{
  "vocab_size": 2048,
  "optimizer": "muon_variant",
  "lr_mult_o": 4.0,
  "decay_fraction": 0.924,
  "decay_shape": "linear",
  "train_tokens": 613900000,
  "dataset": "wikipedia_en"
}
Each number is 500 + 40 x the weight over its row's rms, rounded and kept within 0 to 999. Layers, rows and columns count from 0. Numbers have three digits each. The size before them is the row's rms in percent of the matrix's.

# layer 9 MLP up, 1280x320, rms 0.15, rows 1103-1198, columns 288-319
101:460507456494565497520361464535431497502503533503517458467482468474464526503514545504418550444512
101:474460459493509453519444510493556474448561520545512502407473581559602481518570488515446462511465
099:459544518566477514486472436565543511520509527527434525510494541467493520560513524527506532482488
092:463483582572472520454485471455510453533480601499461534506555546524502498522516444500463514500489
097:519507514463500431457518481522448466482518430431488486448483517461521491476565458579516487489451
107:585537483464498544501487552525508440449457454483510473488482477539521516503500555489553477538488
095:546439482567524537539420473427472442456500489526494480475514437478514497490513555472507429478473
101:630578478567457526491550457560572509566587446469537546465506428488492544484493454573545514425521
104:465512471441455555522475504474511497514539528466507539508508491404528512499491497503497487484510
103:445463463528494524487521498513470515613526527435475564510515543539451483608496503438481519474501
097:444418475487547469594474516536530560515430500515509482561472502482442461503502544500501503476527
099:585508452493516497565495462499517446520505514601515528535520484522518459455522477517550521555456
102:515530515464427448476481524575495538495567501506567493580520569475494487592465489425528501503507
104:486452516444450419517491440559484462546470520510519443492499524529520554522484494428467440519421
103:553559515528486539468473549530554479455498510473512550485481521490493448475490512514461509489449
097:453549506570508511471568488433460551425512497485554427464584536505491507482463491493550473550464
111:456565541493429492529554529450459520512454507507489455511510517563531438499472528539478485467454
105:557429502416529522580554522489542518482464510488497513498500549480523490518468393575515570503480
101:486467515634532549523520503446600512504487527504459517531585494531459550504525476496517394468430
098:519574512483504470499472561444621492554512520488495530516389474501461457489548472547527521541473
096:458534545492456520481475444534560448512481492476430558520456504538478550508541480493556429511621
097:564520487460438544547494457527579449481466515488452504547520526523506518570560537466517529499525
094:551501541519404511488548520489444540563544557484510524505468444500422461496522440518507426470496
108:549490536481495523498554496534479494512481502510526503494559578509431429538543462513491549556475
099:472495498511518493540504480547521510509420524516501493559532553467456503518492484519496531482524
094:428595489461425510517548541465519450506545503479598493480485505464480515503564486428521471562511
093:424517535487496542541557457534504554522545460479443488522396499535483529477521583508497477484516
094:563449437508504489485397479495501525512456511508534511464585538475434452587511511496550477527487
099:444518438519513494472512532566490455571582462494515459504532472542478428495572539524457424514588
101:500464536510535555452519515452547412501494502430532522532470535482545624569516510467536511486492
101:499511507580510510513511530597487488502464547610500571533533494517499505412530457535544562508476
107:532510468506447458494555422470585462484555561520484486513484491586513505543550503446500430508549
105:469501497565505517548513541438596491610538488510446415515470489534556516541465480543505512475473
094:479497503439500589511512468540461516517486515479581481502472504485449548563523482500503485533533
101:482556562495479470471572460464482503514471513506470506466513533421467534454509505478573490474490
103:486507524602461480476529483438475553564506463487593442518467468506462488463469512522458537524530
102:470529525523504487479504492526556549488480448477466450478524512532492474525495473464514458505553
103:486508511569520411485502475436481450493515513437446426517492503473497524529458397509495440500545
108:511482489512485499612513497418520477491439420444493481609492505535464524492465528483566527481477
097:527507491530520482480468490543426526460606497486547505524516537471506583588529509568487488487559
105:505491513537523522531519520573479495570549509482516476528479529523511472466503526549532500563473
098:529492528464509519468511493494517480458601540485560480527465492482473476452453493513476495448468
101:460495493457466482458484469550543499527416461535495485449534446406525533514479501467532440508473
104:541480474474480445498505458520498503501459467551552533555587505544547481483466508519474531511453
101:552490485436466485479522486521485513437459467472474469567492535500463455466527482452527524422576
105:505474518452433493501538456467517479517522490523615494446465456528500526540553472516527474513517
092:557564467520518460498565519510504480453463461514517541479514467474506426575557442507495492499599
103:577494515487484448474493459601523520450576501522483528483407536518478529418534536518431496436485
100:519525465448469513526463517514482563506490477551498498522432540513473479553560527423537519419544
107:542478548510497459560440484479460480513506579488427497426448520464519471524426553460488509524485
102:520517451544518452512499507517497535445543460485472493438558490516516429513603476510444498480504
110:470504481518521500497470532444560536546514520548481543456527486523527488502479501501516418483477
107:551508520555471544494516490506553462458537539520568493525478507491549517468472522452476467492584
101:491539557489463518527582492504477489485489483450566534571526450507566505522520509576533481491568
103:534540487485495500451554472504521537581546469490486531585563493537486577538507510397566478477476
107:513486454539477501487515502561512406462518548513476557508484504471510445485454481511543574451566
104:579466463491555571461454589518502467524574496543485582492557444509518529453492533476526547527454
106:465547503469550521557501512474504474484569621455505493406500488583519486477457458519528475544522
105:568490513508501553488519559549577534482481577495537518441397434469492493553538477494528595522512
098:501427463435428514504438480514493507494516489470521558524480594487467525541490471527428596394475
098:471493544553557536484570506563437495571434502496460512504438459517566459550574503475540475477525
104:470481518500462524562536495523454492490510531509537461555492524528555568480512514540509513524536
096:480482553551473532480490507467482560429518484478460537463485462523458555489499443467554450461489
096:418467515553454555501496506530474511489473537447529457511493511493496484487517501467499454482463
102:517552557493514493530477520451459544555454606520542484515540478458462560499435547444554516486514
099:443522509456460506478483493460470498523502479425494441451514524504444464482526545497577482488502
101:538462546519448531494632464569460467483543502440532431547489516468549507546459533501461580511476
099:433566519555508505492468464509507580523527491498486560503559521471491502510526507509545537514529
091:543496521493498512467514538533575449452495482536489494470491502473507520537446498458469492508491
106:528552551530550458501529545498493491534525492474539408541490530495424460424517551448467443444534
106:540607503501533508512446470499500441531473534530481528599423469542495420473508444513571480431564
103:496475612509461460468430525559490470525564465533516487541532542536437526468488516479488524568496
098:503500460526466440466476525568514453554515545581567513508475467490508544444531480516525509525474
098:526482503509540472534494547461524588503537508413488531473542525500555550474489516544567477502533
101:536513448514538492533549521500540520507436493429542567546464492545507492478469482518535554526544
096:497474494447550418472539516498533548467508429362484495539460459448451502451526502550488547515522
092:474545553513574432494521485483473468527469511578470518506467555493456456488521490454530475477465
097:516552450499521437462534490500503535488475453528500551532442510545422538515430527505498445539493
103:573523521479496485512526473530473545544502552588537508556539513543461542386466472525444478496482
101:482581487456502498559441444512446503493439476518445540550511480540502506559522549497416482472473
098:492508559505541552500475552558517500572525514444517475468556531510504547459489528495481476497525
101:536477531532518575477463527528561418552559538439423511537531476449492468506507519492536528503437
100:551444532492512488447586436510493525565457547522525418496553497516506554482519420502456463511495
103:461512457488513493478510536499467542434453492482578539500497464545475517356519517465440488519468
101:480537566558466492489464496473476468474475499545484497512509514454516504485482459506530514533492
098:438483523472494444486502462558578516522520548483464498537432541521502478478480504512482488511465
098:519517523441495495469487468446485470455467526447516546536520471476522436573554487455473480512469
103:541483572490483497485478478514521493559538471496506586508530512500539542458465512499493532496570
108:605550451559503506548507550538480555444518480556507470492434490483448509494531529549514518508520
102:484461518504386449520486530528466502558465454450518504476521516542543567506516463490523441431486
101:549498486459461504501504507536477472452463513483580534511518561556492443508478474512496396544543
099:527508536519505456482511499431453516485483469561466466520464548579533486554517479516460434521527
094:568529591550493531496512515514510543565427533497517502534487475490451530502456564589535484513486
104:514480454508531489544467534485540523559540516447533461485497541500524490515448531526504557585607
101:518534547603517452491498541509550540575514494466551521490525479505503492547510473466514530554523
100:531484508547480508475523515444491475518556463537461530475460499492517552530475492411554548543527
# layer 9 MLP down (transposed), 1280x320, rms 0.0823, rows 1103-1198, columns 288-319
096:576497499546464497466527479462486516452506520471459545471521460474507543479509503487519508532406
100:524520485478487480489492469513456452537464441510499494493462532548455484491493476448518520505474
104:462540475545527545524541484518560526477510523516520514529505532470513499497548494451473464536492
093:518552451409569547541527552521449536399544465442554467511431504491513452469462538529579528449429
103:520498422480523498600534500516462490512562516502436522527499475521520510518573509453595508452500
106:491530452528510516449539464517479532484539488460512426440485444500436458543601541470549529483503
097:530530519523402476539477444591557516589538568478548511488490430526470539572462553528505477535473
097:466468492476490457506433457478488517419578497529492522547582532501638540483491525482518533521499
103:440500537550546508533449528538514488518511508482499409427500439536504517450474451544505456450526
092:516516561489445515520544510531508474430558446501543462534512443479501511497504486580514533475514
101:466505520508507515490513490445466482535484438473461467455512490524565504485529492529585543526458
097:558524543475476507476485516485508534464496506520535448509521528453506444534538548520497481480486
099:429464496427503430512568471543483449508494478498438489513546536511440560535468497474471483483440
101:469501508526456496537477466428555527438483479533562474490510478535442499503462542552499532469471
099:513524460488507492446483484509404411514493533534529531533570499515495505471510532458503486534466
095:552487450556473568536480494520546503549494427515518595544505475495463482575498474503593504522473
117:455543492428473459444445513470514527501478559518482480516471497523557573515538545420510484497579
100:527508429500485479419482472495447454396475499464556492547531520559483517538498497459565507414525
107:459551529483479513514500519526437573594421477516469526472454532509530506438419508511462576486503
097:504485417514526486503564530517477523504542474529557463503589485498539514455446511449470492472479
095:505433518518569480550512433475493496458492470509563561441463554517547506503485563450532490455443
103:488493503489470520483515495521492546465534490522522441501600499550544453489423440519503510484512
098:451482435452529468528507474479575515445535521485494486559471461529449567548445560486494460490550
112:471451485512530442478475523519543513545507522491528513548524465497479483510516444448468576473515
094:507488467451561482476485486450550476489558383565487508475495416499491550462529545548463493564543
086:397435520442541502435510523456492461538496545534460488501525514498531507539474481489513468472518
098:560476519520461463462456560478521463506434479510575530516587578484560492479499450498494463499531
085:577448498514500554501471486521486532460497502481569507456473542515538475509475453446521563504618
103:527454498533563564498548555525576477467490441506517487421467481504473568536501496454466472441556
093:444525520483506471535478479547508531541463447540386503442468462510448456427495482477493504430491
097:520503464554567497503460457544501564456468455498504532513474531518481455461477509515480534496398
112:504501498523530545578437528567504571488434442495456563517555488432502446450412522516441521498509
106:569531446447529508482531443450530482404505455530515583487481536504490579510457543476516426518409
093:513505534595487514417437470498520547462498467431500522492554521459409452435477435487545523520546
096:463502502512482433511428511512480491479460532578513458463498482501497574510507564435490500519441
100:506437426411526488442538501490572496514437514560500571536529483453497565525515490497455505472440
104:455531515483502530454473489481556490454497468459496472515467436406547520489496525510517516523504
101:485417493543471551451529485483494512536487486445515568433521448536500488516439484526536475541457
111:515469486518548479567480482479525510515518522441483476516551466464557486502526545431463497546530
093:478476516498509432580475482503537566437569448569502551535496485519503442533364582480473492480543
097:512507508523547467437461479510480541471475455532466470510509516495477521523579466552511504492616
099:540526525500584533444504535447514496548438449485463559481569478481531503507489522467470516565441
105:522522502484445541536485466457548502494566499545429476473493500454536545483512480492405510450472
110:563543520496546417522551514540459546469443565512521503479496531397551478507576566526410482457499
101:469472447504504477464504442516496476500554541550471521507505552498544543522492467460507543497489
111:428525479380517471455429493564395454505436470505491450536475531537537468501495540469502574559470
092:490476537466514541504446488491462483532397493523452452567490467489480581499463518510499514549490
105:528536487555437454471485462477495544531492552487566558519520543531642529481469450419523476562540
098:485541461485500477435568481516461453535532504463541481518548509515487580429486513570479497532483
105:524484414384423452449459538547537565463532509523469552472563460558476547453521502489534520579492
099:472510469448491542541443532546486497502474531465510510486404511499423495483417566525458473535471
114:507486476475497548557475488482576493515468478522600503517457501529466453484424527443442505443466
105:411477457455538481527537452438626520541486492556429418463487495480526505518534460468508457507543
096:508486465496511477529491458516539532517500499481485522522537521437451520434478417431528530464558
103:466420487439554448537436484500587528535504497505562527472515502453553549481450509523431512551451
113:445552482511546553459496427452568491481500482522429525531398518548493413524480512458465530387495
104:556404415477529466459451498492469534495563518563483542489479460489414449459494541493559513495445
109:562527486528510507514464501481508583427539413478494512540538497477459516482604475543417575498477
104:470507402509548472528488553458535471509497496512470534470577520572531497576455493489425528480609
090:490579500528535444456471528558466511495501451513502487479493494471480510491500456418540511462469
095:506521457445458510515466511444470477490474507505469476417457506396474484461500465459487548523489
105:494527519464421565409501475481544444503545515515482511467537512462515502503507400462559585513485
096:554497523473536457599533444431570495510575491516549468557529491533550556529546578501492483459567
096:572520497486489471423465503471513454453471510445444462574504489480464504528554514550523486468527
103:525533422446522531442513509489498548377535536563451534519601553432457563448491474504526489515519
094:560473480453592410548439461450491584451430524474517445507425519530468487451505456455510552465560
109:537498443522433526513549549544496477527459487516547480545482457500536487482599487462503471408499
102:564499448523508468444518504453521498509504527522492459585497484501516576501450512497509571463563
094:504525538463515519542478492466449504520470492407491503521548450506500534529517467526489503507460
105:500533571550538546500543439492439454499534558490464560529535508474515467529560505557480540568518
110:487514429478533436510530487545467559473504393500543522540479443468521507566486491524468479513466
111:519446512463471457558483554520450478530511524440495465448472449536431522422543430468564514463480
095:496532485503451440528478516477524507543448513532483405425471553427450483500526515511602455463457
095:456514387588488541459553424490438497501441597523446436549470477514456500516499471549528470454581
103:498524538534559467497511467418480499487454534561423443497495521512563491480487537467539383521503
091:569503471547519535531555449500519454498526557524499542493514525528468444534507570522520494514442
099:497580565479536534507513503455472555535449434460529442505458426541525553564531513499498524532522
110:503485440427546468565519460516556505426431467498487523532436507458422517476556529487514492503466
102:443515518513491488463541560395443495501519526568534494546536483445506510534484466495518496531463
106:410512545461426529449476586491549475551540450514496515562531534516519499539528513506464528526541
098:462455490482475556509518432483505503506454487474514485510530493497488474419436499538420530484563
103:460504532498541528544487557436504474536519512500487623498490446465453491575541508495469520519493
088:472560487515476522576487414498463514530524534463436548476456441475523437492487530490479510548472
105:451556505498486523508556530526608449560464526514509502466438529440482531568518503436526543573418
100:506549552452467502500518465507531475509492530486602417476541439524486458463509514470500486451499
094:533501431512482526477521531536480396547506531525516569521553488551520470507512466589455482486528
099:486484499539417481504602504449441425531454530515459455543436535577523525457369442517537408499509
109:543472506494469484532489556510516532426498532536474492480416500462428521480520462450575543527546
110:578491449477504509433546481421508473500447408538464562540484500469550476447505494462425416524555
107:464513433468473583460543455496535419513528519514524504557508516451463500520476543494522541499562
092:440539562469510443596546507485575494546463458552500474554517513465539588533504499457505493479484
099:563507443492475562487489477486460530540562516512448496541524483493434512521497522512504501545515
095:453515477459526519502515517470504523456588513571501522458526539540493508477523490469473539462455
106:458437460536557414517485474504472511524531516505496504514487514561537531453458541496511423541491
105:512522442599533535493462547577601554468561441533481457509476426527515417540532445465500531431486
106:490575530516495552467537474441516458482440470506498564504543544487489452455510538484468534527553